Part of a small language model's weights.
Size: 16 layers, width 320, 10 heads of 32, MLP 1280 squared ReLU, vocabulary 4390, 43.4M parameters.
Architecture: RMSNorm before each block, rotary positions, normalized queries and keys, an embedding shortcut.
Training: a variant of Adam for these matrices, 18179 steps.
Each number is 500 + 25 x the weight over its row's rms, rounded and kept within 0 to 999. Layers, rows and columns count from 0. Numbers have three digits each. The size before them is the row's rms in percent of the matrix's.

# o: layer 11 attention output (transposed), 320x320, rms 0.0748, rows 145-159, columns 160-319
# v: layer 11 attention value, 320x320, rms 0.0735, rows 146-159, columns 160-319
# q: layer 11 attention query, 320x320, rms 0.0765, rows 160-187, columns 160-319
# k: layer 11 attention key, 320x320, rms 0.0758, rows 160-187, columns 160-319
o145 112:469487473460440489460509491497496518508494510512515537482452491469509556522552475475511487495504494438458504511480497508494464503491535536532554470478503474529481505480500533515507484536500500447502507530525518557523517516513498493456496533510448525490449488493440500523468534463492502490457487478478494490469506524482525498508493499505482494520500485486497476472496494572529560473489457477508478560484499493503469485490489490501513464526502483533493555502462523457478499491507488
v146 104:430493527485519485485495492503520476491459529496539553494508477523443479480505512478508502518532507482498563576492476495442463490536502533531479531496479508494474523492501524520520516529454474493481544492491469523532512489541486535500515491495492484539488493503519498482463522507508514495470463508509494511472494497510430486496474481509484503466473522506525506472479497499529494479512417540522505504459518466510485471532496528485510516476516502513530483493483533507517514525549487
o146 106:560540494518459516527495518527465512503553481495466471508508497490532512539484482511482499474477493528498471454486489494558532508474473447471530450502523478519518480513503460481434472481555503502522455507486527489471461508501533452508495521515507518478505503478489475526527465467477500503538526505470529497523510507514556497520513497495509505526526476486475507504551487500469501508504539483476487502533488530478529524478509473506483490512478501484470501527527462470484460481477505
v147 125:488491482540554493512499503533484495510502498495469468453478550500495510479525523516532502538510454488486502448506506493521500471487514483507523443548519493512533462509451487486483539488511511528551409474513502490506496486509514501516530531513478535493478492495473514531454478494497492517503532502524502443487532518483531520521529510470497481485493481479517555553491561476487470491436549468495499499538503464521523497500511484557499510474512519490525504468523516508535526509493510
o147 125:499514480449441527475519497467522520495495506495505524536509453498497474531473502465469478472470547513486474540508495510470501512491498522496483553496491505521485544496551523517522464507481503476445585524486535531498508513504476503480454470472522470490512513509534491498522502538491514469484473505473487537522484506499474484512467494515482548472495525515465465467516440517524524506547466503506484510485485510486496497520482486468523499499496486510488484534472481495471491503493494
v148 107:526515509529487479502513542486500517507505492497487536518492470416502489516498471481519511503494503490486527548491506504500522536469481461453499504486453492499538514483529515512511463502499453488452467504481482515469551475480504481483484492483432521497526491487545489508525468491488455495467452459520501487529487492483500496499496511475508509557524501508527483451512498509528502487531457528493505530499511476479481549485498511436479503540502516506434558456466502486472519497518465
o148 101:486466511485529507487437498513500518489473502498537472510498531561506521495507506509480503512533461545525483436499523516503477525546539519551483535486531526441479484507458502477479513484507542527512516503523515480506463527509514542486519514524531513510493506517456496497463554512512531494528548544497491532490508516521508490500492505522477490449473502505480516526496489501471508489473529494502536446498522514505497444527476507550523487463505491500544470489540526524540496503478530
v149 117:417456506514524507501492487519484487479437489504509563513485499521455504474522508469540525544506474470494507488474492517477431476563503502523498467503527473492483526506487510446493492541479494451507462504520543533500483494507515529451536520477528504509467476493436478521521488476501507498507491495497499501460520512525468499464501463513453521508471503494507519498468570506526514515519479552467504535541515448514535518538493515539491508536552532512502449518528527513499507524496535
o149 119:559567499483480488530491505496509524513558501490488466457518496467524495511481491511460483442474519506519475526529486471532567497443467481459533510513480541537520477504531473508523500494508494527536537497463468492520517532500469485549448494493479480459520513499562504508490483516495476514508488489502500511533492490471521503541521483479527505453513516486496503467530447478493476481478492476512478463469461525477474502469489487472511494453452474506506527499471438495498467487532450
v150 124:463497480520521520514525486480523461474461555488537508522527495528450496481520496499511528551489557514508511571499515509471480513502497520489480536473473517508464517490510508500481481513483489545464533526512512533528496501523499524472498482511486460537517507500545505489497491522512493493379491515525501506483503522523445511483474479471538492458479521500490432471494488496535520510543464507515516503458495483484499532465538497470508486530480483465478504500490487513523478470474510
o150 124:557507521514487497467465516532475536538529474509495509505482499474535497521491509498504470482502451462522512434500484500544489501468522463488530458526516471484526485497506503515509505491515476472538445468462483472473487503492511465539514541488510552458478490483464484517499511489490500506605508469471508506510496467497554492512524517549478488563512496497494555517501509501461475479452507530493453496534499514532512493528448494509485492475521521508513475506519513483476493501540486
v151 108:500524475475477507483513460480488468516506457516493485496470470481537463529483517494539499446499554455508552527484508481463518480404516482523508454514504480518494498485482508537474502466459508509499526522488498498505541486516470503483486513484453494502473493480470511547471503506498550495477488478502480536505520502506493454490470517488577515532509506490524550487515472512498498526496468494459490516486510509509496468441497526521518488497464508503515461457442499454502510489525507
o151 107:467488506536531488541491517513503533498486537480484520528544507541492516514512488497473494555520452571456480463517467532535476513585459475480456526492475530479506493539519489457516509506533480509494480459495489481497485518511527513505542517502540508520535501506532482465522512495507480480524512536506504471496458522486488530528533490509443484471500489531490473505492506492498499505520514499530511494517492509525513488546505469481485495482523476497480530500547499548476485509477475
v152 096:527463513493510499474508539494507519477467523504486499481527474504472459541462489485446475521478515453469458543520540501490492503488515490463484505440494524507492501487505489490523473520515460507532471501497492480499492454515488514530476543536527486475509528482531499465528467499474441489478513478494531482487510488528510522501530495465549540528473522518473510525509450524514487475542493520512505505474498484509495505484529487486463510514548552442484529455482494481518509464459484
o152 096:494509478510492500512478474509490480534541469496535504503461520498526542469535480506552491499533482548537544486490480494511509526492503520559536501530514481481485504510479515510493520496476513520479534488519513516523480508479480473478501458459482499511512486508458477551471493471520542496521506541515438520503501508461515499484461503566452468473533466473502495475476552500461507511465497508471493479563498525517508461490464505535522477520497490518498510526513486520504496531554524
v153 112:507500541489487500530518471483500540485532499501507480503507542485555518491495510530523468454525496517511472472446506502552546520461493526525481594498511503485490526514520489496505488501515572511473589515484486477479516533452499487541488471496498459471519503463539499480519515499476452488514481488476511540507488497499499493528492487489469550500541509547427472474545459475493489495507521475527497512495467564507475479568490490473503485509459515500510477511472460467508452472511514
o153 115:497506461510525513482528514517510483493461505516490517502480479513462490518501484497482543526458499474520522524527474492457478482528504497465510420482486499540510462462474489535519501484513442501524430489535487509508498472523492503461531497530512522508459497537461491489491509492558537537493535518530503436457526493498528511478525501496537474533453484463569496532456514533496523501504472488496489498497526448456506512441540494537496508495501484504493529496532553504520544512532489
v154 093:470483515515509449504515466489509498515497496499539476498520520417532482531529460496547497510537554477508505530463547494502478537415483492514498455532542489520493510523495483481480518501484507506476510499510508497516448487476503509497513501488521506509508473447520485468513473479506538509446466477477452516479512519504504504545448503505518481540478505481516496502519538506469480540515483471491497509501488546468500513456512481478467478552446477465467501490497524469481496499492481
o154 094:484521463504537523511506501498512510502498516516469517517468502572496523495487517506462481492488453536508495450516432492495491487555488492458479536465467552518501494479529480500530503483516476504514490483465499488481543518514486505501487511508507499500528520558474533521476546546487471507579508522508528483516477517476480467500530495479467514467501497527472481503493468504523519475508522518489500506495501446539503484543485522528527520436539506521544486508516490527482497492506496
v155 106:521519515463478490475511450505491477505495522527500453514515520491534480520517472485490481485506505493510472484466535515515490541470504471515505492573506495511466512533521499476499474454483562473486483475500550472486479539451509483464513485505467512481519504473557496507489492483501524480523491476485482519481493482503543493517445472518510503540529497487426476492494474505505521464478520469477499508506471504485472502517461486504456455528450453486456459523463465496475494501492496
o155 101:468477485540545477515515508486502522490497472507497540513499509501523520500488500522498522517476488506500528492511478460483494473534488511497463512412475522526512483471495485515518536514514459515520516520508471491496556475539472529504464513502545510520472492552458498486507506548502485518514503532487497488554487494484449496504565525468494516466489490522529495500511529510486495552512489532505518490473509472530514502488532490509555526469523559516530531476521540519487529478496490
v156 106:470468524505563515493512521494515484487499473524474537519414441520484517493499520509554520464553556485492530502445489463485482504506490509498501532462500512483571516509472516509569516510461494522520495513491475496490512463504494499513504522501513478526473464503457504505500497515500517511520484524542496455493497464507501510492514509494496506504483488485539506499517487496535469496531472505489490530479511504536511556455509517507524521489536531547468509493519531500487515552514496
o156 092:513517486485438478505449493517511505513505532476518472478564529461500470502496499486482468541458463539486482513542505536518534517497517519491529473534501489456475442487483507482432476494521527498490490485513526508506479535512513516483503483484477520466530520490546496504479494466493484483460491471469496543484520547494516505512469485507497499485503525503488491489505516501500533502462533505513513465546514503442500479508498490500463509522487456478507494486479452493507492496490510
v157 107:490473507478523507523518445483505486500456516478484533529517477441454482492504591478499493506463506493504462516543532511509506435472495484516476446491508497494512486510474479511489521472506454510473452490488503535534502483486489512554494467503543535497521491489529482489502526495488480496438500504508503492492491514514519501461476454494524548479498515505489502533490482500516473481510475536539523509491521471499529484499545482496490504526530553431534502507447476479532523491489504
o157 109:502508478512471501471490553513488492503550489524508495487458516540533525520527452501497476507529482501495508463444456504488469555536488496522546528476492498528479552488514529487499477536491517485512533498493502489485475514543507479465502534516451442485491497503445511530491475463510506490557497504488486531524491486498501477533527547523517473524513472502486499485511487525477528530509511482460483527495474531532467486506451523516524476478477481545473501494528515507484459507520511
v158 097:505474483488464487473482471469473507511503504500433527478459452493496503483502526453589470496498485453477497508480513511517501508504516481495552474443473462519537510515477522500501514514500492457524487483515467488498514488493493501474491495477484517477495474479481490537487528487481485518484494483503528521485497488481513463484480528504525527495539491462508531484493507498506519474460465525481490511491522465526491522446470533511505503516520517453465561477456519491501558510508494
o158 095:482521518510522472521515530517544538484500490477545492508544532496493492507487479539430532522517521546521476481491485518492516509526470495523439513525493551468463513525509482475498482491492529529459523502480513512495481536536502509514509515530499479513500517528515485470522484512500523480521518530509449513543472508525463514523526453470475512472478527552511512503510509503498476563527526503512525472501514536490503475536515471530532486484494484542522455501531481520500448500494510
v159 104:503531492492515527474496501477506490459506488499499488534471473510532460494492486486553457477497535503520534497466497473526526562518504484493480532506504490496536511560499480483498471480504538502473513513497512461471488525455495457513479490519477458484507498487535508501527477485486494482531496485487511499535510510499526508433495522489506515548506499491436472427498490529516527517520498516466496498545488503501463527486471525467480486529499483479465481484482498512451459515500499
o159 106:505472515503520436530510475510503523509471500528477530484510542498508523507509507516449550516497471508480471490522504532502487471496479508524509479475483535504478475454481513514546503490501471498529498482519482526537545505537473580472528521486513550501474510545474492483496549527532493527477522520510475516459488450487473514521523472510492506473487499511555495525480521474496493502456502500523519493441511485521517484486550462515529514494485503539536535493504516495542525470507500
q160 078:498496516493479472488482488437512499495464486488452524471491470478499505525487527476526536528476535497469516507480502466470467540512507496506549458467527471537473487486507467479515464469535478516515466484516552499506505462518525516481497541482484508471498507453478492526529498484472477458500503475510516506500487549510540487490506498532486456501488467509483486515492494485535496524481516505502502487534490532476528521512473539491486470490490464527571524506521521501518462519548524
k160 065:498507482555485541512510501531523468542563494540545482466529512462542514463512468504503514504498553508494543464530492496511514489489507529517493538534504513527480494531487482515517501530474480516526526485505442523493523509522479532523511495501509499497517533499518470480508472511501489505512512491464482524488453500485509532482490506550523534505518505503497487504450445492539497489546546522533466488495557535526496502509490482470492505518515458491482468530456505502474512552495499
q161 077:535496472518455486480489521490482502510535573515505466522469487535485534492499511488499533462514512496459487478540531482523494550476481513513532481489520531516520514522516493474447527501472506482487506520545519509536539494488486517477552513489487516503504465491495471489525467490489514498464512523493479509491490502490494459519459485529506501509446514486533495490457523494508482497531529568469475520570476507522467439515503509472455528496489487489491512472510521508526492547463533
k161 070:502471531486512546488474473541474533518492515528499497449491485473478509506489468542478521504478479505509477482547491550508476501468524484455492504506485479493482507520482514467476485455523532466513469520469497508531506494500519482490523469531467528487573481511518528506483494485496469471518507498467522451456449505515529532466502488551528485467533507491503463518473497495523497472501522501461511478513517494484502465437515503493474506505527501472505438512538504479502480528468518
q162 107:488526501504519483449457504510473469472472503488487511478483504510492458477531500554493456472471545467517455503529506526502488478532497485501502503492502488527519531510536483495489489511489536514519475497520494502485556491554515499507514544448478519489534504538487494478503518499551523543487502548500542498489514509483457533493514502489518539495548490525482503465495488486488544449530515508459472513445512485489510471478513495506520487521507494465460510501504552458534528512525504
k162 108:471452515549561470519475504547508452487506506492480476507443517494469468486515481513495501516474540486512483459543466505514527448538489499536499506499498480535501474525487492483478531536513552520513524478507494469466548511520494504511523522493513485566539497461483503487460505503522508526472473548494502502464483481516495508468506474518425489491540510499438482484524497494455514456532534493516475498484476493523515479483555463529485493501538487493482500495480499533500539559494531
q163 096:511478500520530510553463481461517475518497490501478507482533430491465505459511477452465523537483516516490541476513498502512527457481513495526517470512476491506502482506453444451523548496485491472544467471499498496492461537437498539497459504517531511564486505472492496533475513505483527512515522500535507454473501474456525495480505486512496440481507480454465499530526507476498575491458472515489554485469477498501540509468500499520479479530500522502490486500503489501467473518546464
k163 082:497505523483473497529492448485446509476492463500485498513537464495489533498516525525499500520497509500495519519518526521542486521484484500501509501500447519524490508528457488448516539470514476523519424485529486480461423559505483476530454496497529507518502496438497509484552461541469499508515488499522527460512463551514517545504487491468477489521503496498484462522483487503516493453507483501497507522476513494483514573474540515553522523519486479474495526467546487488554476516498489
q164 120:513507455512484515523495494486506514513546488563490499496481502530526541490509484490497514553457502508546568486489485489457517510478534493531529498490476519492455499465505502485525518479472482501499487480506537518477489509501524504511491468545536486471468486516484511493500529519490481509518509464517542516496504507490521502483497498511510473493479492484510484534473451492485492520490491500534539499501470512497507487492519492578502426494485543487485504479497520502463459520553508
k164 083:511511487533526513467446456489501497523534517498477471494489498466532464516495476460515482529513499459480506511500520474433514533503485506513506493484497455520498452471521495507488464518509505492524520509467524473524486480481525513535506493477533495496515475520463545530532527473512480510497485498481489492495530451498464485476488492575489486485477485469532510528531510491494498486487501527531474533511529478476479509506514440537452516483502511493496483476486480485491523523498491
q165 148:474499524490491480485500473530484470460489506496489492521504480469471451489527524475477533451516450464462462514528545549534505503506493458467535516495509486499543500499527499499512466550530503493484538481543505471498497493459471495503529513450490517502523512462541474518521498481531510472485486545473489458514496485496506467502529479512509517483503514518504524477506498512522472508516483539489459488501501513473483493536506456478489495486516487504469482545513508516509493502458487
k165 143:501464537457502473532465506521477486478477530499518482508460481503484479498531502473491518506498480481510469468539498508521498460478516497506512499523523485499525474530503504470519527528539501517513461510510507488470519516509498511493527475477509509529524480458517451480457457498506497494503499525544491505480493514482554522459512486487524482464575529530418503514475530488470508471561518504509480477511468499479526483501530512511467534491513494488484503496449488541504493502514529
q166 108:521495469493527539496491526509493470511555508505482467506490503469518523471529498483475466480523468543505509502462493535509489495531534495479513531526482482464492519480508532514492532472542470487462524509489503464468483484469499505526473474499527464474491446471520511542493509450521488501513505498514483490526525528476549482492514509525495499516512511470487411500489499477442539480512453505507476472517505507495509489502479523499483482482476542441491520525536509548472482489468512
k166 115:494534496570503477495503496503488527476515526544501529482457478520476559458502466501503518485485504499530459467523487506551511465467525506514511484530533490500467542568481513516516493468531513482462533484475453498489485535466506453532503481500493490438499490483496469479481468446505507483539496542481489466481465459518544523477526509461512475514513494516474473487487486482495515522551482570504506496543499507513532502481509509512492490521524460458478534496515531534498497496514466
q167 098:497491492495514494464491514499457457500451480500474540520494480524491484469496520472530491463488508493499494546544486525470530462542503472490506505476498514554519497499462487527515504468500501493498486516545493504499517530519544522493530523480506498460515500488508492446485479498475490520501536504489526488473533526514521524498520489521486520500487511475470501475488489498484516463521509499482500483503494468490507509466546532517499487506487481495499524469521507516496491520519520
k167 104:520482472541499506506504529486508507454530476515474489496489486484471496527494502546472458489481468502495525482505485467478506470487479490523463486513502544542506543474502490495507483560479514482536520480504479505554535546520521498510477506511478505486473524491483472487500525527484515542457535516457498507481497486520483475493511496533544511512475514543464512478523438501497516531505510502506499508481497523516502517483477518454528461520485485482523486478543517518477508521542482
q168 102:513517471502509496471533501528464442515534526487497478511467485502509474520499469529491513460513488484529529503544500505485481524516487476453513564489444523488497532498504477523503513494549486510456518525480529448471527483503490500504463488501468473515484459515518526501510505492543466500502513483512493485521490507465547489472493510494465541525465484461515461517488484488491504496532479504489489522485502483501493489504494533488487503505502524486505507517494555536478504471462498
k168 102:540549488495495510514551511480498482478519521557512515517498496527499471486462480513479512524503467496533481475537398503526498506487454507513504444532522495482491486486510500517517474517526529464499513516492499472530488556494492456516490495509514500462506517499473491485503510471523503503518508523512495479460463447528475469466505553512530481538490501489486496507501467522472519509543481515560520476482495500472485494484527484513464485514513422498478534490503493550478465519495498
q169 105:530509501492514495509499511521484516485478471528500497513492490500511479514491531468483517490453486508498509520537497532492552492504491501473523449506532474506549447485473519474532501486523489455557469497547528495504483509440522529498515510477503485486529514485510489502502522488485466490507520524483510479504523488529494485512502483525510485503522508483482516489500490505510514531513514512484524479521442480475470496506564487497471495521460474516460476457514474509467485516544525
k169 109:516506537474527503490530543480500540503469482525491515503481496505504528478529539511507490454478495501532508533492498474530492463494492480488494523476512546489513578513492501499499537481498490490502502490520494514498542497495521448489485492497458506498477518487555466475449503523453512519482521518507515544503489532510530515540505493456554516524502482546461503461498455481490503487537507475444501498502505496543518483529503576467533478504486514487503502489534509503516521471542523
q170 111:510465551511506474520485496476504530470504487497497518510551494500499482482487541511545504502509498525468448540498516475472504505505489500505488456510528523534515467492492520534478483489464484485517513504515471519517510485518503509481476475494493560478517557495522488474481506523495501516493463503494534488480520469530462491516513486497509495499500513526488526488530490467525459539490510523515502486476497499499515512493461468499487503473525461450486507503466494461501505545486518
k170 113:503422480478487528510458509508534502536449525467461485482527513475441502490523522544502513472483481525487481496477549489493520484501516492497473495476413511521523507494486510515470508520429505528519491497499459491485508508529507502498506454493504544542529535488547504505498502560507491554463474489498522557527517541531512496505496468508478507473499512495530490498490521485496467469464542424526510454492518505498494517521478502512512539472535535505521489515511494451518520498503503
q171 107:493462483468500450501510529546488533483490496480510533475541509529487486488500534468522505485537473579504514527492495508477493498515453503486482535495536517503499483521485524553545484521502504494542500507519503546475510503464473585459464472491477488501457552485510483443483540526490479489474455465488501528512509480488472488496507490510535484510459521463507485508488496469507503515510479483468519496476455532468535504520511514513530489508477527537520531469491535526505497527504542
k171 100:513505522527510525548524506510561501454477513533511514500525489506454537535472525529515518507494470493524510521466507490477498503520498550523468506506539507497494513501535523513499538501499509510514488517491513533499518550482504496478508509504499490528455507552530500502496510494514502498444487517511523468464490511485485520537504507513552532482528503513489523485520485498494516493489527500479507477467453536499518511475499538490518486462526499477515533492516527523498530470513509
q172 095:500520489525504484494507514499500502520535507462489483491550516488507495494493480528508473515513509481499507503446513470499462531524514502510496526477474501487473534474529499513479491503484509551440545540448488480487513451528487505515494496512528512507474503511504542513513480492521543497491485491511465540519485513476523489509482492520486511502474513493542496501482527490490503508490493484542475512475553511515513478493434503480520536476518523489528498518489522490500523479491493
k172 097:494499491528482505530528473494483467519501513490537515514503510509479478461453449486498512502531518494501466486496466523505503518510495533547529522530487458480490445506478503520519469477480521507508504517506497466479482494503461529514539507498496498530530473490486536529541531473524479487542487521503486450484506464495495506465516526545465491463473495439547446554507541501506558490500485500536517499509518507486487506456515463532473519487534483537485497535492518494511481529450495
q173 104:483479518486508530490482430466475474497445489529462546500450477513502530481483476476530514463504506462523492533529511507487540469516463544520504499486519496524497512543502465496491508489529471490540466485520501533503508535489539504500485492510548492457547478459483466450469502481451498524484539496522535471490558488518509493459491479511544528512538512505476543527547509471495494503526511507504516489539520483479529512453559512504509491551491483485508513480510468547465501519497478
k173 102:532471525487535472445455478505528520491516477498484459523489508489544482509494529496494485538484517518518529490499538493480528499486485508478521459512517488546530499486509520461519470527526515503514489492492548486526482504523520564536505502510529528502471475514495488486552494463488498491476529492478498526516471469432489507516489510547517492579505510521478503501498466542482499541464511503503464525524504515512460510522496477458501486554499484512508498452507487508536498495530490
q174 096:515503503506476509554479501467541543481540500505523477503489534470515527507503480532502516552513497497511494471448506464520483547456541523551496485511503491443494501499523526443469496519470487493508514466456504484508452499500459469483504488514529519498496490496491519551485498496520493469506448515506513511535477490518487503478467476492482479488528485540512482534495529491488493542477491528508500510505495527504494477517464452483489524465513500504516479527494482461501493493477511
k174 096:466472493497480480504491480487484478538455508474504493502496513507515501477521482482493513533521531488503457485484530502500482506511551476505551501490482466477480473527486519490498504477504458492483479504507500474467489449484484510480485505472527518510501456498491540522493483490508473441530505477526490511533528522472511507468518499491443509468482481474550458556486527489504497465489486496503498514542520486478474457520515485567433526465526539544491537546507486427511539480470509
q175 113:513537486499522474514519447513528530532523459498535464483541462473529470525504486508451526490485475493497569494524503476497517534496530483487507514476495515473490498486518520451547493493507479472506502498455497458480492448471493496526516520520472498534477454494501548486506520517515535461538466498478454516502491527485525487512514474504461468512489488527559544468431510491518541539485531524505488505486462529494486475536488494473482516505494547506478475485489537501475510487548477
k175 102:508523555454542489503568518471510539516424480532513508507502520534492511433495479491500531500521524521510526529490448517531467514502495487505468530478560531457494499513517512517504491462514483530487482489495513475507509486498485472506512537542472508487501475516554513454473508508509512489537464526509496501500467507491498528487513506488529469496499477487488488470501492492501509477551492480479521492490469484508489515519532553523524489493490488518509538520528500519502529456522512
q176 103:481481464505529519461481493490505468541468506495469472493544463531490436530440486507517526459502535485502476548517532464434493521482466530509478483449513501507514473518472507519499505486484509444491489491488481472498541497474498490462472499504441498521545517478478498491475496483471505504495512526492474528507537530498514496487476475507531523508499537489496541489540510496479494489486482444540529487520484470496503480492511521488501547502529495500508507513540466495494532494492492
k176 096:542536510477518498519440478493476483509482512513468502538519502459522489475464507481523505514511495441483492510520544486466538480484461493510511485511509504482507513491497541477504484483493474439518462488483538507462468475468497494504508482465478497479519513467532517515523491467491474491511470464482494540465478510460521484509482491535528536512483479475532505433488518509537502534491500508514494483489512474452492525456498471541455506511526521491478472507511464490510510509523487
q177 098:448486473476517493472510502488471507485484510484512501507514536508488492463488484483563498534495560526504487490468508485495525457511505523552464482513480507517510492538439499511470509466494511520528494499496500545526507496509489557502508496525510553502504539501469503505441485534460482511485510496522556524491530486500465511478475515498533474529525530469495507528493508492473488453495499471493518484528545485488556534486505524544514507521509422505546508479475511489525492528487520
k177 106:510497481473520486463433476490487483507470525468487514504511473476517496503482459523550433528505513451466520480487554449457478499444568475529505455543508461521508491485513518488486505506475532482528467532485539506511509490523531576484509528495468508515511496483534506491517500471483491493500525490508511508518533516492499473477515495558476541468451517460498495519493519530522495531469499500494508479505495505482511482454522476520485485529503472498494484502490515495517514556488512
q178 102:476524518521495527481524505466481517484472516533492531505490513527458540500455522544484508528515549506508451507486487523463556496529477535500506490477480521532510488517470431530487493494513545552525504491525481576529504536526522482464514527497541519493541531510451457504488515510433491515509532502478536503501496488505499522472513525486520486504505511514521502499545482518490460469518512474500541546518535513496513513502507505495512486511524460485518515550516464499517513504483488
k178 101:517532496513492499451439471493486490487472518477495517516472473501521508502469499479545459520511497458477509511497515482449502506482525496500516496499505455533520485460443516458466537481507517450527461519492531517459514515475537512462518512496479496456530478488512494526508486472478469504506506491509521485498519552481513480508481450553510518484482498462471502495506526524543492528498496484468521507518526488478522552463554421538472473493503492471468509493490479499497475547510560
q179 087:514563482476489488499503502502486467491524492537470477491473498491503487509475477487495504469488446488495515498501506519526505524474450471525484505501489482493476514494523503471518509455473492477511488478449554464465450502482496497519474476530544477473496500471554492541492485508496492508512467498505515465529519493486523495482469451483485487500484484468457435518514493475515505561473480569445499494561488499469490483551527545472503462497501520511467534463498498507501453536499515
k179 103:534431477529484479537503500483492509452522520568477483521514476484562499496512499533507494482500476503505488460504472496481499522509516493485530504518520454512523478488537503462543453550491518485496516484466521504501433508489512490469493496474526490521486481505503477523517516445486483475520505508530515499460479518477555468487501521520512442497543509499480517497472529485484510558466518541504510485556483482466476504560491512508481464519471524471534488547533485484464475476528457
q180 109:517511484502492506507469480491482470480499521515464468538472465495482459527529510512505501517485480481480509477528523517516490485511493497499513484462502526509519509516531478493532502535499517473492513496520508484509519487521493540507483581495508472529494525513522503486534542497552492512470548496505504519505489517507453504469534479476533557479503484527496532476496471503524507526538504542473488495458465494524474470503510474499495482478509463467434492543445547468529535492480494
k180 111:518513508533422499513508507536465537490462526436520517489486500492515485504530527560517467506489473513493487506515494465563498487529492523476529495489470508507502506511500473529518503539515510457491513519519509503490529507491485487470501517513499513495510515523467492445522522478497522506500515480498482495500477545509502517484486508449443543511547531495498508573526486531506471478510484480503478502488514469528522510501488508475481527477511477490485536536418510542520508475505502
q181 082:533507503478491493508477485541501459482508490541495490541455492498489472509493494479474477461486461503493539477509509503534469497469471449493543500509488469482479512469540538490530497482503473470477518514515513444452480517475481528530468483507519451480461475480554472529528492509568499498500480523498504472505498502502490504525519465511475513499473485472447457519508498479499509529510470566446466514509447481504495502528524498478482445481507536487468533493485536507493441541488514
k181 092:502470498521464516529529531468475537493549485548486503517504502515508459519492506521473527478493474537518486500478444527550482507505467516496501532493516493493510483498591490520535459513487483537475549485475491473501478530508484486511473476506497485525495519505490457486507495501510509479481488520532503526480493506518507483505528547472495440525561505527495525502505472484454514493533492523515501500492504474509507500530457545443497490471465504468547494529494468483474472457506458
q182 088:548487468472512490491511467539481452495512489514480493514485483501500469545496472466476483479471474477484519460536511495509474499487480448484519497487472502527496514456552526466515506501530457467484503517544512444449508488486479515535497498493483477484464469494536474515564506511565458517490494523497503484500493516461471521509539464515515525513464468526448519491493483493530502526531481565463459500503454481508483507518518486491481462488492515506449508498477565526543489532494533
k182 093:486466512512493513537569513522472523515539488516494520497528510515459479504535483545451508485468495527533473496488474523551489490529475496519490518488495528495499498527553478503529485516497482519481522485497472472516526480512442493512484489509472508537488534510514472473503502513490505504473505525520518517494482452512496544497504535463473476522501505550500542510498451508480509464553486477524468520508526498534493461532448553448500508479496502502531516562486491497510527483517458
q183 101:469476496531532500467510507540510503504482531458505484542508482489504461499543524537517495460510566495503492518485513476497486448478514515496442528473510529487484508534491512483448494546496539459473501513483492554561527507507458500508500539503455494506536501496490503498436520484529480508462509531530487531516474514524453519497491514491495534501469527533499477509512516525487496436554504463569505499446519502532501487475520493507496556469514502492508469504551497499491525479459516
k183 110:499582492488499509492518512556519515519500499470516476518530528499535464492501514497485522467482528495475463536489562495526498519484463484493452525521504507478483496523471517542527507493532529483489473499490496530478513494505496510514470523551489488500487540472512502473516491557471507500469412470451475576516484463511511530515488491492525492557514489503523483540507494481474504444549497498490478539452536520520513526460485524487488531454509488527480528459509487519525514496447536
q184 084:530477488488512517499485484511471480482513508518487520510478521513533514489498446484492489473502473521477517482492496504523487490475467468479519485548497483510469476490528541478510504458533500491492523522510531483468498555488496546517530491492552465481447464471512458538517485497530464522516493517515507484486535485484508481499520468527476500497513472462408480509491480493506524519528474544473502479499480493475542543511521493515487444516485498502469478439486537536506443542468517
k184 095:459447523547483482520498502509508523503545472507474494523541475501477493494535480519505504497470510520513480483437500518504471505517495528528491499479480521499505477518528522529494467504506464553472533491508480497539516543526467513474501497482490509516510511498532459472507493473478491476483531502547490505528520503553517502500522506488482505515511531521488531487487465521479533509523509480519477502511491507537503479478492555462515477518485500464526472515461515505507510490500449
q185 087:515517477487496482494524496534479492488522509527508501528448499489492487501499452487465503422499459499502513494521498507544479541464454466480515496522483482493471505485512539462512497457502485468489526532499549486470485519465485503513498471497514450474467456490535487543525474494549496509521480538525493473517508497513538512497489473531489504513462492455450430537504510477488481527508475569466470503533496484483503492532540501466484490502493544504483488463533530550492460525472517
k185 100:518463507517500498529538524510529520491588466576514463516492513526516478475517482483482521470493509528549487498479482538520511513500457514514470550492504501491527488519540507502528442488486497533473531459490498509512489502483478446508494493507509478519486507475523473473488478472483495474477485517541471525496466486515528524510504495474533447554518499534497493480489489502477524510507534530508495508528516495525496503526465556438516480504465519479523467513522470484488474472501481
q186 093:482516530476512528499461557501546511494489532478511464520531521515504493492500506496538513503523500521526515539410509496460509453497500532502453508484510486476483502516481482514484487515485506500515496442466509516544503491486464473494451485506490496506508547475476501496449513486473497475465481507523512505528488519532463493512508488504495506496460528489536449505536518502476490490491505463574522474487538517510483461544503495483523521480529501485513488486529459480481504525503508
k186 082:501538466481495496469474509468506478494483486467518487489524531469555501523475531450520499448518516498478522533534544467478501510476501482479512475499512476499489496485498526504519489495521483518531451490460520515464470502505523555516499517508521481504488520515489515560548471493469466494546458473464518502497493498452484445506469508536515516476486507442509504489485507475513444514476479551486500509487511514462512512488517446523467512487496491514479521477533489463490461496482515
q187 093:474524525515486533497493468434523502504462469501498550452510493516483508502454497509516518508481539495502475539517485489471566535514506537500505490511530487519515454518462450523509491495494539558532490517496479552523500513496521482465499525499537540508539507493477528473460515489431533490539534490474501504498520483492518515481457538468488504507539530503522506490527496506498497470487516449510537547514525488452505493479498521528514541555521458500539507498514459490484512497510474
k187 101:516501521490508494488430485474545462507446538505459522504476452468523518520464516466540478523494503454486529518517488498459514492496525515496489491510503486499488487477431535477463510504495524468516489520514521517489486485471535459501521499480498515456522461482515511509499523488484490502510517487509504483509531527506507457526477449533523515493495516490474498458499524536548517523465510492467514495523480514459500545476556460569518493540513517467489502456479486527506494560527536